config.yaml
bias: "none"
optimizer: "adam_variant"
batch_tokens: 131072
dataset: "wikipedia_en"
Each number is 128 + 24 x the weight over its row's rms, rounded and kept within 0 to 255. Layers, rows and columns count from 0. Numbers have three digits each. The size before them is the row's rms in percent of the matrix's.

# down: layer 8 MLP down (transposed), 704x256, rms 0.072, rows 426-456, columns 128-191
# gate: layer 8 MLP gate, 704x256, rms 0.0785, rows 427-457, columns 128-191
# up: layer 8 MLP up, 704x256, rms 0.0773, rows 427-457, columns 128-191
down426 107:145155138134130160133150131099120168118144150177127135116137105108097145089105130105128180155079125093131125125125112161123123126119151132142129181149161151071146145094124130141169145143121097
gate427 093:128109129122113117135105101131175138139146163151111117143150154119154116123125129104094127134158125117089100114121145155115128120130145122128106105159163083128126131115073129131145113143087167
up427 091:154085145151118166102150140125137155139168097125117136145130117117117130112163134152126167130071163106109162142106120195167147120123119109107116117107146142133067157144176131093163166142161113
down427 097:140139149079093117118076107104127130098082140130147118126115156173106111146131157106143101133154105154109098102154118088127117099134120135091153163120130095121138151139061133148113108136083138
gate428 096:119079123134132143165093148139147131112150106172114075116098106137149115099135157068105118102121112115133119103123123163126131112149110156149126145139139136109184086159115171134160159102140126
up428 091:149146107115165133139151113120142062169100113107126113098121078089132133124095100101109117168122156181143142108104147147139145133165151104129128143174121108126109188101134146135133117095121155
down428 093:129137109112121102120117148150094198080126149104136112126104129133141120180129089160167126113148128100125164175185170114147096109099163149156102145096122171147149116123132121109124115157098100
gate429 108:125088130114094142128160135148108110132130122100145155106148121122145157177087154107155150138104149172153149139150164126120148115096113122143149137186125125080141088126102111159092109138156128
up429 100:099100131161090113137143138111146119129137121122092160135115147116126184141133118157082048097147125144137149124064151143121175115160071127104155129143101114123092138133107142112140133125098101
down429 101:139156130116107144129127127124125132121116112114129105177130163112154164130145124114096121133101112109086072104110119154097164119082160169135092114142134083150145140141116104170074118101150127
gate430 099:126162151148108186150130108096139104108132129120168178123127138130147124150116125160103117080135150152107179161142134126139184103124082152091127137144121123137113150183119102123139170150112096
up430 099:170118123136147138128115162103133110125079153111102144091122128129124103113081178111155095120123121096154109140186123119136162105144131143126104157139130144124145146101123171142147142134137156
down430 096:154104134101148083104159115213102127143130175110108112140118132111143172129083111153126140108140108134142147092156134112137111144172134112139126193159139116106145147149125122132142130121095195
gate431 106:097164125133091120144121143135173143152129135128134152148172105112138148141135100153153164163103133137167125108169124097088141109137125127151088159142136107063102120152085143136119157121131158
up431 104:126109140147113136129089153129123130132141107096141106144073181106181121141089153159168160157135138135151111101116138143117142131134158132077130060105150125140154120141115195127099141131106096
down431 106:111126113129153152110145145104123108136131161099107140168183142127144131137136091137148139116132130140177142117158152090100123091101146125120126105099105076135113159156115098124147101144162109
gate432 104:121135121131155113099104129132102129076102135143165124128099140110145163154134144155157150162152134143112169140156097110128121118161106128096106144132158143114154086132124128138159154092076141
up432 105:086136197076135132134094144166118109140102124136128131086139088118125105152119167125177098164159119119120129135103099127144152127104135103106118140146097144071134120115087106104142088183137127
down432 108:165168125135168120117116089184140107164099127141131159115119118158115109145139117129132163112176121116127086175105121133128112123127100121174113115134092103114100142108128115140143139159112146
gate433 101:126156135125108149110155108147170081134098100096157144158110118085142103141049157125088153147126140156110098119115094123142143133122156094154099078125107123123103131130121135108142131093138112
up433 095:155123111146161183171105111148101160151179081125068099138136102153142136156106164128116132145113136098116113100150121138131098094114130132124103146147127122119161114069091138152092115135119135
down433 092:133139102099113118119096118179117115126093166169145123134157145120134098133116119101087153139135126112120121095147141120163091139146120145184145117149159111135111160131121096154108125096112154
gate434 101:093076114133128157140119138126160120150145076139145115116121116125177089107169157141102135122145132111105130087111117149141131130146118110122103146167125142152092125148143153154063096103141150
up434 098:154148113123116181108138120143094156124190106113113172099136128096137110155123149092106113073134157167142125128111145141122141095101128167068163124139157120078135135170123100164118139160126126
down434 099:148112128140160122149091127120122092127135144094119156094088138119081090129167152102107124097111102117156126074103174143130113128155145132120061102128124191154132123161124097128148097134105106
gate435 104:094060160118141142126133111165123150135123125101125114095101090176118160124131139118097130137150122158161130148114100097131140082133161144127121138095126120143120090156121116139134111141140068
up435 104:126138148123107121135104112071153113137125129125120151160112140140129153099144144163163116103156132089145099093098133146077170137102149164095143131152121118106107107118114065128129108163102148
down435 102:104116121148093116092124117070124111125094145175133102124138166127156147141141106113118169160156129135121156149119096102140156147102133174096099130117137151142116092109155125105185119113170202
gate436 099:124118130099135138163126097145099143103107157074148150144160067160135147125132119147147115100090149151110152138099130100116142091115123176129113151137130132117112143159146085137101140174126152
up436 109:078158132125100114165132100120099161152120126140092141094178094113109110130153113132141112121120137117115177095077120145144167131158110150110137099152144121135140114132083102118121070154157134
down436 110:105114159126106138153141122095114136155158157128129128133143145147096145086149150101108104091137140139104123115105111159161163139086164128134118108113105097119094109156147097117100104118115140
gate437 098:103101114186128098143122133146138137117124138113096079111137078132191111125151106121126161148095127138116157109147102136125121136156121144107150164151194135118158076120097117145124107090151126
up437 097:150149156115120140127138136165128114112111127158141126115195141095174115142120114162082130189143152127104087127154130190166152143113124116154090092131116128123124101083129171096142125092130146
down437 104:140125107124142158125102114103098126148146111097150146144103132167032112128161137120140113134108127106147128138104157112120096119105117117117136144104176179128119144114145147150151139124128157
gate438 096:076136111134186114100114100083146131114127148115109153147114144133163163106089143138095093141120155086149126128147094154122161142116137079157150118115168114081124141074160137106151138117118144
up438 093:089153155115151115142110147125116161140138087122128122157132166143114195053147146126126125137117106106126149158131096109126090105140124123138148143142142149134102112155145088125127097119126153
down438 091:097125112100143088111152149156129140187164135150128087098101112114132109120132126115110153122150097186124141181165176096142158115113136130101130131145117087151113164117115159158122156166100134
gate439 103:168128120134166086089187119122117134146165135129124168095085158126129123137111084142116171113097123109142117192117113121126099170131129088111098120112131101112082141168129126148120131140150102
up439 104:130150105093144136179133159103183065127131129147149179145110100120164134200175102140162104100150153108112110153118108098120095132159121082161145129087145121124147154076096128112092141117160142
down439 105:145100119173167113116153157129092147140128109138141134065138153140078091150119126116151185104167132125125096162174080156148113155142157075161120143138172120123132146142118141099139171140135171
gate440 095:107116127115093110103190113148109127165129120142141152113107143124128185136094093100107120155066101110145130139142123082131115069112134154149187109125162143138141115122151156123131110154157092
up440 098:153142144121140143126079109128086125116099158144122116132156100157073176111136151146125145117165136111082145124072185066139099155127111171104115141133141128106134149154120070115134154093143110
down440 097:098100135122168093121145152112124107144164110174115101099139114139192112123129145142144118118153140113082176137087124112137134129136138114153112145080157206122162142121108064161149113108137135
gate441 102:191113158167101101111098151172161136100113130133118095081173106125139112137127132120125139138139147120143163144137147140140127156103139107126130134134132136142094112109127159169150166095150161
up441 100:148163135122104085108140150128134116136128154150154123151136142119137113138118080088109106137111111142108121152137052112144102123131096134110140128137140099141116114107174142164153139113120160
down441 095:120127108106137135146131095123113121111101151110115154154144101125136151125107126123098115110175142110100095122121135138129163058128121088116137130143188135130144149157179081101145121146131135
gate442 097:102108122132117085082103106125171131123103142078127119122138128121110087113102126150157159159123130127136116122124129131113138116092153182149109143154121103132100127100156145111129147093105121
up442 093:172151109153125151113103091119115129114079151154169089112162119129140148113128135128127120148110124092132137161093133117119154101121115143149118148130065112117116095134104101116171134133087137
down442 095:114085126130084150133133141163133133095141123115136103093164108121197099131136145078129128109163144120143081157102162139099139160118164139126105126139115106126119172108116120085129124106117116
gate443 103:094122148151138104153140146162116120105157146130081090100123097112165134148145103121119151124080096131111145129154112092129150115154151161132077163116151116152169138115073161144106145113145108
up443 099:117114100092152098097116125100113122124148091118163112121155158124127136126138136128145125152160063132144149116155102154131141125105095110159151123116116144100145121107114146155110084126088180
down443 099:082134095177099143176133181176147139140164128157131122111115106160132117115101148103146172113123126115093155124094127133149129128135138149120081157146119106151128096134110124167155144115158116
gate444 096:112102151161174158133134137165120112131143180137135101132122126151108181140091115104116120150133159128132145125116169080093123120126105147146096114059134141122101100157140135099099119133113100
up444 098:145112119158140078099149144095152111115124132136095134136169140156146129132129123145160145099128140109178192114147131100118120113129166122087113107152135148138113133067156125083112106171188136
down444 097:129126144123108135166098162121124135143086093107137119131143129109118170130153110106074118146134090146141143109110086085127145128099139133136163132104125111141108137123131127061152105153118152
gate445 087:134138100155135159119117145102105119115158116115111164132131160173140187157126125096155117112148138144094152096147145117126150104147143102127072111132142097137145074106123163123168139097127149
up445 090:119131149119107124102125130144101132163146148081120150112134111127161110146078146189146175132096175166109139127128127168125155107117116133117151102084155150151143096141103122132117116176102123
down445 092:124122129153102179123103129099138126121138114138125164115126141169117184165107159107164107134154147114114141126160151123131119127110145133127079153140124173146155124108155155109129093135127118
gate446 092:090130142115130108154127127121126144133114145112142128126109113124105088157159133149175142127104146156110116182113156127171147120104131145100137137089167157162126142126093120135101119109127112
up446 092:104142125111162135114147102157108130117119137094138091147141124131125108135126117144160109122142085138159107180113112149129110081133114126100128150119114089125117126131108141101102123137099100
down446 096:141123116159131116111122119116135113109110104125132111179127107102150086161157120157094117107205165195124113170165125130100122166118135142090128143125095106141134141150138079088141143129141105
gate447 098:181157117124163104052115101148154130110106116110135147139089113123138135134158164108094119130111131103114112092172147112113098094155153120121108111101122130137141093163133157107152081112111112
up447 096:079079103116148151147103146121123136119127142150100111169118078131135131095158127140114159145126171171127114108140121122080165165138136148111137137119169137149086137126148103121161129154145143
down447 099:166104130147162116066111125119155154133148141084094183106119132136109162170114164082134072100128128104161133087136118115157104109160129120129107121125111149128151100165144159121128158104097111
gate448 095:118134146081137152113129109114143106161126135120119155123162122082134135122102114166092116121135151143183113160144104154128083094135150135151107113159103136161119096113195128104120133141150094
up448 099:115150137136147132117137102147124122106111145139087136148113117107124102174129107107099153123124169122103127140066151137115151170114107104164126094097131143100144183121157118105138151098148140
down448 099:192128093148157143140151182156090133136141099097112140130112076097158111165093129167123134138164168116144132081097093109145090094059146153112139151117152134141132134158126127109150136154156120
gate449 093:113138074091099130106163112110124182151145124113116113102104092101090124146095136110151148120168119168132094135148150181099136129124132090167121162133120132108135104173137145096100094117132123
up449 093:118104143137123134098147084121113161117133162125197125132161133091097088085111096135139131080119105096102104096106122137113114165107138151098154144156105131108140166195134109111153120152114181
down449 092:151133128135137083187091145151130137094141152116094140110132113139139129163134165119118101169148136122178109146102170140129106065126117134126134145146106105111122132103064122136109165142162167
gate450 105:130146118143153127125151169174125118162119146134140136103138105093122147156130126158127162159129158141146131177140135102158151154119132145092130113101131154096132141145095151150198132114112152
up450 107:116117139122133139151111126099112156135146107119098146083181191180156157157111105081136152127133089146134106146135110151125090117087106121114187131126157113114069110162167147169105137177139121
down450 109:113081093140126106103119145114160188141116119118140114179116168144126136122173080104130085119127101082114146097102142113149101130115159161117100130108133100126123142086136141094135147117104139
gate451 097:090120099120121154109139148164159115097118143189159129122103146116163140121110157136122128147121113094152180143081079122143114160152123132140123133129127110132122130127162121122167108159117111
up451 103:115102121062189132131134120154089151124188104116111122100129133169137125118147082107142154143117106146161113174079117107092153128077129169096164084084135082132112168162133093145102136091163102
down451 101:138089139193138120118099138117159117130093108166144098105136121096198120128089162121126124134136128123089140105149126148132109175175171113161144170134101122107127110099108112126143111154105150
gate452 105:136062139086118110145159128145129117117145121080112140123162111138110108139126107116124111104110149157167106134119119135132157091080122140129096138125132086095105155159131163132099125148151128
up452 105:150096106137078141133121102091147118107149150141120120181133155140126099141178183158143130121129133129118092117159095172146120121146095135124173112111117142143113140140110122103099151133142104
down452 105:115141160085103141117172103094147118081166154124106108138149122137183139139122172107148110117134110147112142105113109154125114111092104167116199132153137105106097088141121079111154136091119117
gate453 108:120115185107112123162098133120132083157140172100118127130148103131166142180137086100188118132073128139166138143168138135135101113116146124133131110146106140134108135112139059160092114104126116
up453 107:136150134173105112135135169134139150126108111111124087164126137099106107163133100148148143142121092108177133129132099158149125128166112111120121147151149150151158091126131142132119114127062140
down453 105:130167116138166106145139122095172096121112146146161131114121098118213180148148125143124107109122120105117127140155130108110124143120133130095130142122137176149155122086106116072130111102105187
gate454 088:150143131107080118121118113131136080174137156130166123119153110079128091075131175127111135116104092114122141093125116114132138141107179082125125129135141108123140175124118131140116155143142119
up454 095:099076090112185111150132125146095097123154130132127105151141079119151118118115125141131146131116112147132086164117129152058106129148119151120088163130134130125113108158146180154114169137140129
down454 096:126171130119119174100121122128139080149136129122122139133140098083139115099125180112147133138091096128114128077146105132166147150086157101102134133163128057113157129093078139135091150149104124
gate455 100:104104100114147133159089127119100107100110162122162138114125098154131156130130117131170095156074145142141091185133092163106144108151128132109110142144156138143132147144149102151138133094182145
up455 093:081109135139091095166115126139125106153122121103122097065116097118142133091119143150116156128125103095164164110138114097138109142114122128133100119131128089114138165142115107141118097100151160
down455 099:173091155149139125119137111107138101146147104184109116139112051115140129135126122113124121109139146141119121151144130167119105138140169119107132110109177196101108143095145124173135127102140146
gate456 094:171121169150137129104157126124124109152123097127150124121121105103156140112138148118111151126083089137141136085115123123124163107112135140145135123097142113129151183117159116138120157120082126
up456 091:095122126110117134099122123140161153099157101100093102131137128137129109139098086138102125117130176169141130142123100127104108114135119120154096152098151152156119109131116088097098100118094115
down456 094:145152125138118142119152165087141112141102129113139165108164128085123126142135120140116122127094093116161107125149155128118136111099127144152117137132161142126160175123170103128108175144112121
gate457 098:128105132158100132139139113130110068114145148144148146151138109178100150121141079089144079164092132153127100096134142110080138116171122096156095179145137101129115107116131162134122125123141147
up457 094:126124154130200144122102085103162147096161154136147128158147088110118130103116129106141156141137143168100108126123099150127148097134152165096117105133087134106165132147145140098124106110117144